Part of a small language model's weights.
Size: 8 layers, width 128, MLP 704 SwiGLU, 3.18M parameters.
Architecture: biases on query, key and value, untied embeddings.
Each number is 50 + 10 x the weight over its row's rms, rounded and kept within 0 to 99. Layers, rows and columns count from 0. The size before them is the row's rms in percent of the matrix's.

# layer 5 MLP gate, 704x128, rms 0.091, rows 696-703, columns 0-63
109:46 43 61 55 50 57 41 62 42 54 47 42 35 72 50 52 46 49 50 46 60 61 44 55 54 46 60 51 52 45 44 55 45 31 66 64 56 57 44 58 52 43 38 33 51 49 60 65 50 66 52 52 63 39 65 58 47 39 44 37 47 23 70 49
107:56 51 51 61 43 35 41 50 38 58 57 45 39 63 50 60 43 38 57 54 42 54 40 49 33 51 52 71 55 54 42 48 51 59 45 29 62 33 48 23 54 47 54 63 49 43 48 66 59 55 39 44 48 45 45 65 38 47 55 63 56 43 52 25
104:49 25 45 52 36 51 51 67 47 43 54 61 53 75 57 41 35 48 48 49 61 73 25 48 50 34 48 45 51 40 51 52 50 48 49 56 53 44 51 63 52 57 51 49 37 63 56 49 29 57 49 52 48 52 45 53 37 42 28 42 26 51 55 47
085:53 34 62 58 40 48 62 66 54 50 53 38 66 55 43 49 55 64 65 50 38 48 51 69 57 48 51 73 66 48 63 45 44 53 36 71 50 41 40 42 63 54 57 59 47 55 65 33 45 48 45 64 55 50 37 48 55 41 52 53 54 39 44 59
100:44 54 43 56 55 49 53 63 41 47 46 47 52 58 44 46 48 50 62 28 59 55 48 40 41 45 72 55 51 37 54 40 42 53 30 50 39 28 53 43 61 42 56 63 43 43 58 48 43 53 49 41 49 62 59 34 56 43 50 54 49 44 60 47
093:69 62 61 41 59 56 48 41 55 56 42 45 64 49 68 55 55 57 59 46 54 43 51 28 55 45 59 48 64 50 68 60 47 61 52 54 47 40 62 51 61 47 43 52 53 41 53 48 55 59 37 40 46 41 52 63 35 20 62 40 39 37 57 29
080:35 60 54 55 60 53 34 62 48 57 55 51 60 63 56 62 31 63 38 62 53 58 44 57 78 48 49 52 43 60 49 50 36 39 63 48 57 40 48 47 37 45 39 46 55 63 48 69 71 47 53 64 58 51 66 56 54 60 51 34 50 38 56 46
100:47 42 46 50 50 31 47 68 42 67 42 39 62 63 52 43 46 63 37 46 57 53 57 61 49 33 56 57 50 49 50 54 46 38 49 65 37 59 61 58 56 35 56 38 41 58 66 58 60 80 51 68 57 37 51 49 41 37 54 49 58 33 47 54
# layer 5 MLP up, 704x128, rms 0.0805, rows 696-702, columns 0-63
098:37 59 57 52 42 57 50 41 58 51 58 61 52 53 46 52 53 61 51 50 50 52 36 55 57 51 67 40 46 49 57 63 54 49 48 54 63 48 51 57 60 48 44 72 30 56 46 27 38 40 57 49 48 39 54 49 54 44 48 52 48 51 56 62
106:48 44 52 61 48 52 42 73 43 53 53 53 45 46 52 56 45 49 70 57 54 50 47 49 53 47 54 55 41 44 64 55 40 49 55 56 43 43 51 46 52 56 19 54 62 52 56 55 34 61 63 70 39 59 42 59 44 59 58 56 57 52 39 50
097:41 45 43 66 59 61 35 47 63 74 54 54 69 63 61 48 55 58 51 38 48 56 53 61 50 42 49 52 68 67 52 54 37 54 62 71 54 44 65 50 36 52 45 55 58 64 30 55 64 60 50 51 55 35 40 55 51 64 28 48 48 48 59 54
097:47 63 50 42 35 45 52 48 46 58 66 41 61 57 50 54 49 47 39 46 53 57 53 43 58 49 46 69 70 50 38 47 59 78 53 62 56 36 59 41 44 47 38 61 47 66 53 61 49 47 50 34 51 34 52 32 46 49 52 46 50 41 45 57
095:48 52 57 40 72 44 44 39 39 34 55 74 41 44 70 58 46 44 38 50 47 50 56 60 62 64 41 56 49 42 41 52 56 66 42 34 49 72 37 32 64 48 57 58 41 56 58 69 57 47 28 40 43 42 61 43 46 66 53 64 64 45 44 58
097:51 36 70 58 44 52 51 37 59 51 43 30 35 58 59 53 41 65 45 48 32 53 57 48 53 56 56 34 27 57 39 63 49 54 58 56 57 52 58 65 53 45 64 45 50 49 57 28 56 56 49 46 37 34 52 47 55 35 55 46 60 50 54 36
096:62 60 46 52 43 68 39 59 56 45 37 56 41 39 73 50 40 44 53 52 38 45 65 63 67 65 56 45 44 59 59 54 46 48 66 53 38 54 59 46 53 39 41 46 46 54 46 51 49 62 51 66 37 33 56 49 55 53 34 46 55 32 40 26
# layer 5 MLP down (transposed), 704x128, rms 0.104, rows 696-702, columns 0-63
099:53 52 60 45 36 42 47 40 51 48 56 55 61 57 31 59 63 46 45 54 38 54 50 50 64 43 44 31 48 52 41 55 57 41 46 45 60 65 45 56 42 35 67 41 35 43 48 53 50 41 46 39 56 46 62 47 61 31 59 49 49 69 52 52
107:55 55 67 58 73 55 58 57 54 44 63 42 66 58 61 46 49 38 52 47 61 38 58 66 62 46 66 45 57 50 57 48 49 40 41 41 51 42 70 52 66 57 40 56 63 56 51 44 55 33 50 71 64 52 40 58 62 31 41 56 34 38 59 28
102:58 43 60 47 30 57 67 53 47 47 61 53 53 46 46 60 61 37 55 42 43 49 59 56 57 57 33 67 53 43 51 41 53 49 66 39 61 52 62 44 37 60 46 57 51 53 70 36 39 49 36 70 44 51 42 56 50 49 62 45 41 40 60 74
100:42 56 45 56 57 50 38 54 44 42 48 66 41 64 54 56 71 41 54 42 65 51 76 47 42 61 60 54 47 43 45 60 52 44 51 53 64 51 60 56 38 50 50 59 41 64 54 40 51 56 52 48 47 65 68 48 48 37 40 39 41 45 51 21
093:54 71 36 51 56 54 49 44 67 55 60 46 38 48 47 57 59 35 36 38 42 68 42 39 47 51 65 59 46 69 55 45 49 39 43 49 46 47 40 38 40 56 52 38 50 59 46 43 53 45 49 74 55 55 40 51 63 37 30 51 46 51 33 71
098:55 40 39 54 32 37 42 38 44 51 41 50 40 52 41 58 59 52 41 49 36 67 49 60 43 48 54 61 47 58 55 74 47 56 67 52 52 49 42 52 56 47 34 26 53 44 44 56 70 50 50 46 51 41 55 32 22 72 59 45 49 49 49 48
097:51 67 65 64 57 44 48 45 47 47 43 59 50 59 47 71 52 45 40 64 54 45 67 47 52 59 47 52 60 58 68 59 53 31 58 42 41 54 55 45 59 54 68 45 40 46 58 60 52 50 42 42 52 57 49 48 55 57 47 43 32 55 54 26